From a checkpoint of a small transformer trained on Wikipedia.
Architecture: RMSNorm before each block, no biases in attention or MLP, embeddings untied during training, local attention windows, exclusive self-attention, value embeddings, value residuals, hashed n-gram embeddings, a smear gate, learned residual scales, capped logits.
Each number is 128 + 32 x the weight over its row's rms, rounded and kept within 0 to 255. Layers, rows and columns count from 0. Numbers have three digits each. The size before them is the row's rms in percent of the matrix's.

# down: layer 4 MLP down (transposed), 512x256, rms 0.0871, rows 443-455, columns 0-255
# up: layer 4 MLP up, 512x256, rms 0.0954, rows 444-455, columns 0-255
down443 103:170105124174143103140093142186163103140054141123141113125161131166052109137205170159094144132087092142164085099120112166139165132103135153154142138131120171130104120110137212121080063098142157108099149177173184140129152173182113066092091168204140110147139065142138089189161092124096126149128151160145147140053141160175156082142123136146102124113174109142067146124162092112170102142152141166155129090136110139080089173104142074146133097134056115164157140119142087103084085163168106153108150134131121190126117137131155092128145194098181179122128073170126139148109053131121144130114117130160134124099154075067108128087082190118139090141134145112086128082167071178122134090146114118116165098146128097131145103082113094155140087151093112045095123153133157147123122133095174
up444 090:142099130111162092080131073106161156155140157100097147153185115166157106147100120070126090156135116202143117108120189145126153166136106136109143123142084151056109083120178095112139112176127135091133085067112101159124101090133138117078097148126139157084162137138109149215071128110086139109179144111163154089071169050127161106125169164197134094058102148108122159097172099182129081161081154124113097099141175076112131060165131103175094140144107167152118134154119097134113102121112155124087139133153191158145191129119124198137098135151172142180129132094166108155166122186150127140139144088108185173155110144131146092207200135093097123077103113141110137148095143127145069152170133115116124152147095109132117046119179102128093059179093088146118095125118089135139133151121127
down444 095:055108157095153151151083159115126114089138106133145069150150043101094188151106152110138073148133133137086135090166078135166180132120139132151074173159153097122087173137115132088135135121120185139104166209149136126074123120129115093077110119081097163094185070066180113157143164118117111135167126145150149107080104125113167106170141145148150075088142091053160141139082139127149118142140118165149143138101163124113109135131142136126124076154166093158146090103136161147077153094141087102139132075144103160111153103149107156140108102149066207158139073171125127102066138114098114041126126162154121160162105106100104073158184111105148086129141102117107178129179103084159172161120184102145086185125127176118177169120101088179100176088108125111157087172160143120134124088058118
up445 089:128139111116049091166091099112147106068188113081078079166119111088115121041119070096155136138100117093128099120152137127171109166092146083086132118141100126180124139137101165114058126139150126118070161096122111091144124159154120178097069130101136159112100100092155132139091125141200103155089124097126057142148138183155192098163115053152101172141123108147123129120161078134105094098148136138151144173114082154170149139104091128114155123122080101129127168099168140188136120081169174141138140167106108158070160171128099116140081165138157123097090086176106143077138174084101078198113095157126104127123122162130133099059102097141146118162161085151087099121162150148135124125103097102184060113136134130166075124156146054095166133121152127145127147204101096139048135078133124
down445 094:163113142190127098117119115090089088137131154150100137138165148086104165200121144139125156117103143110084065133130079134108067155132137105129067155182123077071106163200125129144141148127166154117179147063097113062062123102096085094051116179114090129106126156050195073100169128066158097176092149135125112173120122115165178135146152159123083152108179094072139139092134114153071133104075136121166150176121161113138087093083132097119139134127095135119112158167130083107113109159076144129147100155150129098127121132121096126125101104151141116113130131096156137074213139125125111164087146136076143212093094130116154173100138142168143108106160179143111136123189150136110133148137094105106086118127089116151139139149105147154137051044166103053144080132181109106160141133098138
up446 093:145068145072169183102188143076125126152160154077142137171118214091099150138120099077147138177135091115101160117191124083135075100098120162072171124161109172104172100156091128101140149092147125138055208076098100160191086096127158163125139086144178106199113140141144146147101084156095112085147075077102165090110158142172117132149159164099155149154063116157150163093178097143106107118131142178104133157069095129118108126109185119155114129120098157103101094174058144179103119151134139109117102113131164130092124159067136119158072142195092125110111096116134101157160103088113051123124145119141176129116130167105083095108168135117159146124132118120124142116079141110132095183176133148101166129079113157176145109135153101126113148067053159122126150089155133137074138161105117
down446 095:138128142061111136151132177170077119133113118165123164138141105115127168095147107125136129142172108157106116130154079073126142120090153162111099123176105124136097096130115147118132120134207144208136101182153125115087115193158129145087147157136145097134198127175152093127097141159110134098062141090197106154153127113133143139127198156111125102099143097073143064149098160155120153107122120061092121152117195139174097135075136128156147150089062133142187113136137123136042132088139081093178103209114144146111151119146206199125104162179162187115132137138143156136085120169092129123047202177165103144145086141131148136096124071077169116148143144134147199177154085110138063125110099107143150127112131141103164104098117129150075128169088111132102173173134191142165126142128110
up447 111:100146129123133146083147155173145032153066145095131115129071076118112144118140107119133142127123176133132155097150154127141125117116128081061120194119096158152129148119156110134103167138070128082097095148124147137111100113178131110095097139083107125139094153063106117122153161134077160113064096116206144128124162138095134112151112131191128070113143128107108133088125132157141071054125179178135127188098134104148156122085073134130138118068100092236167167064151185151133111125137138128136102169126198094126138129136123103083136118150111105068130139129146116141141102121098100124178120153150208191136096132159121139152158099173180125116122102102168090107162151142149117131140097085158170187145209099121152115129145065077136125092070123154145179096152090200107137103129208
down447 109:107135097066125122116111167144124076159073124127149159157102081167106102101143119128142094076124115189103162102136106164140141121101121148118159173107124140163103127117139111082130189102091148076182105119131119175151127160120147124089097149049091161101129149080089105162082147113070141204173095167185097114139156151096135123113138160196131070093193178116170129129152153153139112100113179160198103169093145174110159136111155210122111139049092092181133148150130167101164129107151087121112059177167138157167162162148151142043167132150109157057111153111143135110174121138113158087165094220172127184076117138157113138187140134163166070109133136163143121131212116166148120106109113100177140153140120093109141112112125125132135130125144142074127098142141079143130133129113135
up448 104:145101172160077147136196108092186162155084118150140122184088096117177093198129119046151125203104118106080111155102147110099205113117164079117123175214099189126181168127149156088138167141127122128119167130116150142162104110143123104097133146157125103189139142125158143144146119127116096163133135135144119147152144116113125144142128131106108088172098148161125078182105111101140084152136100119110164135165148183186102149112164151121208100100117095148126165101145106157145163163148158143115118112067142129103141110162118142131135084094144096113168115123081112098087161055150095121175108134136139077199154060097150141060153141111163150108113085105095062063102163112102162156133146095101162170087187147139083164154126076128080103109101128157165191115108156104139126181114198
down448 101:154114173132135136138155101135085132100050095126077136115141112126175080122168115116091086146070136159066081125124128113176174109154120114085121085130101141079124176140095186129138143117099211166134120156174120221127132095146104100092157132137136144159149161182153103154155120140107086108131111133147117154151142080137110157101227083119116141111138113076148156125100197097109134119102159126119183148130168181138158076146095125168111141193191119116140132069195099125170169151149096076121092146112086149142110079165151128132102136049134108138171123057119067145116140175127136060093149073145117123111102124110131120106112152156162124164168072099153071188155125173124105110153194094122120120122129065153158123133152051115145087140141088121100122112092205108123141126135111
up449 108:107153157093118158111103169167128138164068052154136152137104127157160098086078097096193125078096152132130114104066124107147124157141124161093139127157112148117147167106146097131078127189131140131084139153104114140104088120128139125134120033039069147096139149155168115163125143126167149155120147032080119156110102152133120087106126162149112050173140117045169105126121090146128108104093140074127159071119136136160123130125209143162147130163115155091164128163107186110123156104158091124047160155151193174115126126133096147128078104116058077120059110141150110110135193157177124136142099099176147126113094148136069132153196177164145131110126078159141151084137113101143120114131135149080115124122129108130140174163111057046137109164150195118115115120105123143156130150137139
down449 106:108117148121150166115156147121151113158150109155119103200146125089111058122074157170132225084116076144061086146141074178084163125090148149079145139151129124121173165113156108133112113135139153054097122142120158092138134157099131180124128148107144157126158072096112223135108078136135147139154186099087125101147097193100130090086137130150122144149139144145148150075103111116179152196083115102109116158143113137142133130158142091128178091143246154051107144122142138121061188090108186127151141137156131202132187108120098162163082126134145062120094128122111140085139148186133107117152115127153147097107110101097095153122118114098084088158091095152164129112141117093174134122103140122121121090184154123152179136152166164110075137139103115148048139166067095122131087118103096
up450 086:148102139127177129115124057133110122098113200095149163157139101139100191079121085135206093143113131043133105140117145170155185109090106178121143137136123095139122150169162194145125120129146114064103147116143133155165114126109140115170098182170097093116125100164083204127177138084133086121101175112145113165129121098129093092148160186129108134118083096118122123149136173069099128173183140133140145159089153137132142134099110102075120101159105093169160183093126152146154081126113100103080120080129102117108088107162086090115074078112166108063118135132179103094152120116157109197131181076126176117088178098108170111139116156177132112118068037176083111054130113108126137163182124109173170121077185103115092126166115115128122145159104132120123095206098118122167136131160122
down450 090:143125116152133157148133123124145130153120120151180090140133163155133099134121147186116061106069149200097087139131101171118154125144154148109154095095155156102168181154158095094121167157153099147103085051151132132174181115103158156101089115116135079101159121128063127105124093140106168125171126160107069080123107124124086161058154099092091119098115180081159138109122052119118155108082108096255106126152199154045087084135155053147089132145110111137110114156146070119180124138081146159120144135138171170130169115094100102172112097105131177162163134077142150148143195137153139130084079129109110128118115113162118097155074163149094097152070149139134113153151104162146059106158137125130149141126095172108180170088113164160143132188143153110135124130123197128093087129134119
up451 093:112141117078160119133177149163162157159120105104173170132055143130148124145124070115192143137105130181117194144110163115143169147161093057133167137105103125144116137152122113190126102123109114139110142135144061164126160133127134105131120164140130121136141107130184129127092139156071125076131101146108146090129112090126162182204091144152093108135118137096123147106108122101075120120132117177127146140137122069089165162132239111165142153140118100169143090153120161134187212104069142170119085090096140108115157151057137129149083108158055071115101142137144115103112144101081131163125119093190127125124129089166124148123131055139203182126115125103147118142118127114181151117189082164114183136085175165127140142183109114021162147107092091117096105078113129110094139160066177
down451 098:115087110123104114122170128162138093149172143110126127111108115151132140155153159202121131153090073143077139153152120145171142159135089091171124144138130165084154114085146146086152136065144102142126106135161122108117176123177121104101120106156198133135089129100187125059137158136109123164172127141101142144130126125092182108159111141166130171116142134128120076131108109123137124101075087117121178168078121118089136154142094151091164164129152188146154123148093136144144155198172109108152143050099116159133187175135139196089155123138105135099113149147127066076068152118118178090099112181163153121149088197167106094116116083088208124136102082116161151166144126120103066038196106183176138175145131092163068133125132147069140113103066097100110108159115162085145224154090140
up452 081:164098142083123136104156109106147181142173121104077149113109099144124092138094125064142119152084115157166116161139194099142148157174102148122139060135064073079112128140123197103122113144095131123129118134115096171171131114150063143077127102093113152150148154195191150132092124153084120130195076124139164159140118120131119138169168134174157175160023119157154197099153138151101107171044066133120118186141156069120158114149181146191113092094068194129159130155129174147132158126138150115134105077118165157093155153125149121132107153109158140123104159133084051187072116103119128194106134079138152157154118171169165151106149114109123180116133166145076073103096099123160078123160093157121162135166107126138109143134168124133114117122167131122097153195109107126129159155085090
down452 086:120116092130136112132107121133129112041124164144127128103147097108144213090115169118126121096107107126095107105106083067126106101133106138148109082111166152146106119125152183100161120104125097175194175109162145116184130195126139074141136083157144168150178129097141092097179115170103082154138130158158139087123102074173125126068167151123099148132142112105136107162175059155062130101148161128158173155152142129093104144130093102111152145132088127045246083128134063096092135180095164089164141134170057133057143072133121115087087108141114150163083076128138211132155166163150120169121176074122160131110067137114155148087156131084145078114109110122135160207144122156137125103133139110173123163121154152128147151106112164153136141100113102121155115093151148169138130059091109
up453 117:113163116117096165089147092151109177153167121166144150136127174139101156128081128057142144086051159068138081162092162138153147106124145091158143111125100104125211100143150152126158083116169072036121161129110163172181095104146101098140124128149113130137078095108055135147148112069158094123109099139145068125126118073161109120190170149111143115145118136160101105128133129107120085149145101177120145150101151079128118150094126140117083089131106172164152149143157086152160178090125116162112120113045116115144160082150133116076095132156136073182151179116164131138190105129091066154147141115138132135093113100149122154120092106139123185095094068151167153095163158098125131136178101134169105082129090164073105172197096105063122119149131044144119131145087122119079137202108063
down453 107:108136159157047212110120118142186131169126145153154111127172131074084144091175085162111115075127164087138112118171156134153119153109116118137181177118131074106128129176178111131159114125170072176166171136136079157103111103110106133123093145157133058133115119118091127122151090086196150123094101104093072146133109114182101139155111128127140085062156116070153128114121182147105077194124047117080136110130124136118195131157104067128116130188082139189093119131150127160076060103116110081120105110116114172123191203141144149105165150168137066110106161073152154159083096136184125111121147136128138091113087122093116132121107140089114145178141110142092135140127104120083154134100152138159097111126133134058095125126148104125100087126053123087112146149053153067070116113152143
up454 083:114098099136149106117148078145142157105126159118149090147155131161161118085088137135096107133143143169159123097111191149117134104096086204128085080138133170115109205098169133157055109159087152126107104098135147100123094173079125124122124096095118106153179122130073135208136133172145158157039145132119133091091147092106115133191091120109111063117163158117132172159126110194149114132158113160156122089153178111094124115145154125101169077164087155201100132072189124090141125115150078131101144092141126145137160090129140094130148135147127131122142071137056117142144128099154144162165174152170105082148150065039124113156160107138087133133085180047161130046158110139086179147110089143087116107116115088163161141114150118114080159125098096166071112131057120120145127099138192
down454 088:151111120174132159142129082079070127120193143101106112106129118144133117133166117105135124143091157153122071133106151075109114115165133118106187185172132131089182152157092138127161116103120109068116084099141109104168132141139155165103193167133155115113127137092131133123105099150091190109152183144081167095117170185125172138083141112048134144135120129090148125121115108181140158183134072140248179161174137113132198124133089091180135121128155159141079103161143135183076138102158157130078109123176138093191134113147163180185160161156163141097123181090158117145130170074154044079127118115095114098140101186099172106133169175117120110191085144166148103076164145178132156131137115150149117126110137166109157128112135129131101121178107087099123124197126180132114072164118099
up455 092:173134096107062132151135146126142131105135136131128161151064114108121128120123139158189150165099135075147142122188123142106114148157103121115158124133147158223113133143156102153133124116099168152089188128141141176149098179096056152107112125151132156193148074126118134135131147122178087090080151090087129155116109090133101175141140102100119128112126150147112143127123162116083068019095129185141169112136145101145222143108165126120177082098134093149131110084149172114102172134199128083137093165085165122110146143153124052139105112129121127131123156116082044163067133153127140149202183149158214107133113115175054129118150114138136157115073137087099124139089132091102131104125147091136159125130130212161077075070109135112115106097114175168146178115122116112081115091164112
down455 093:106148158088116147121156158150099097075107137147107131128130096183185122139123166131157110157097150064150163142093133199149162130180111138073084182138174103136164141104112154178139153092112157142076136166188119099109115165103119099139115152137135162180126124146157084122120237085146129193117144153102146152127138120140107129140135134094128159086158150117118101128083136130166106130081115194096206148196083112167213126125114111074163135087191156143162181110188131126104156105149072115126155124091065144102078133127123155113168113073095088195097151113143061183140090128108104085115148113184089156148096124099128105085123088141132181129120154191105105091169105123061102159134105095121167102114150130129117098124170140144132107086173120120146126107195121071095186097113122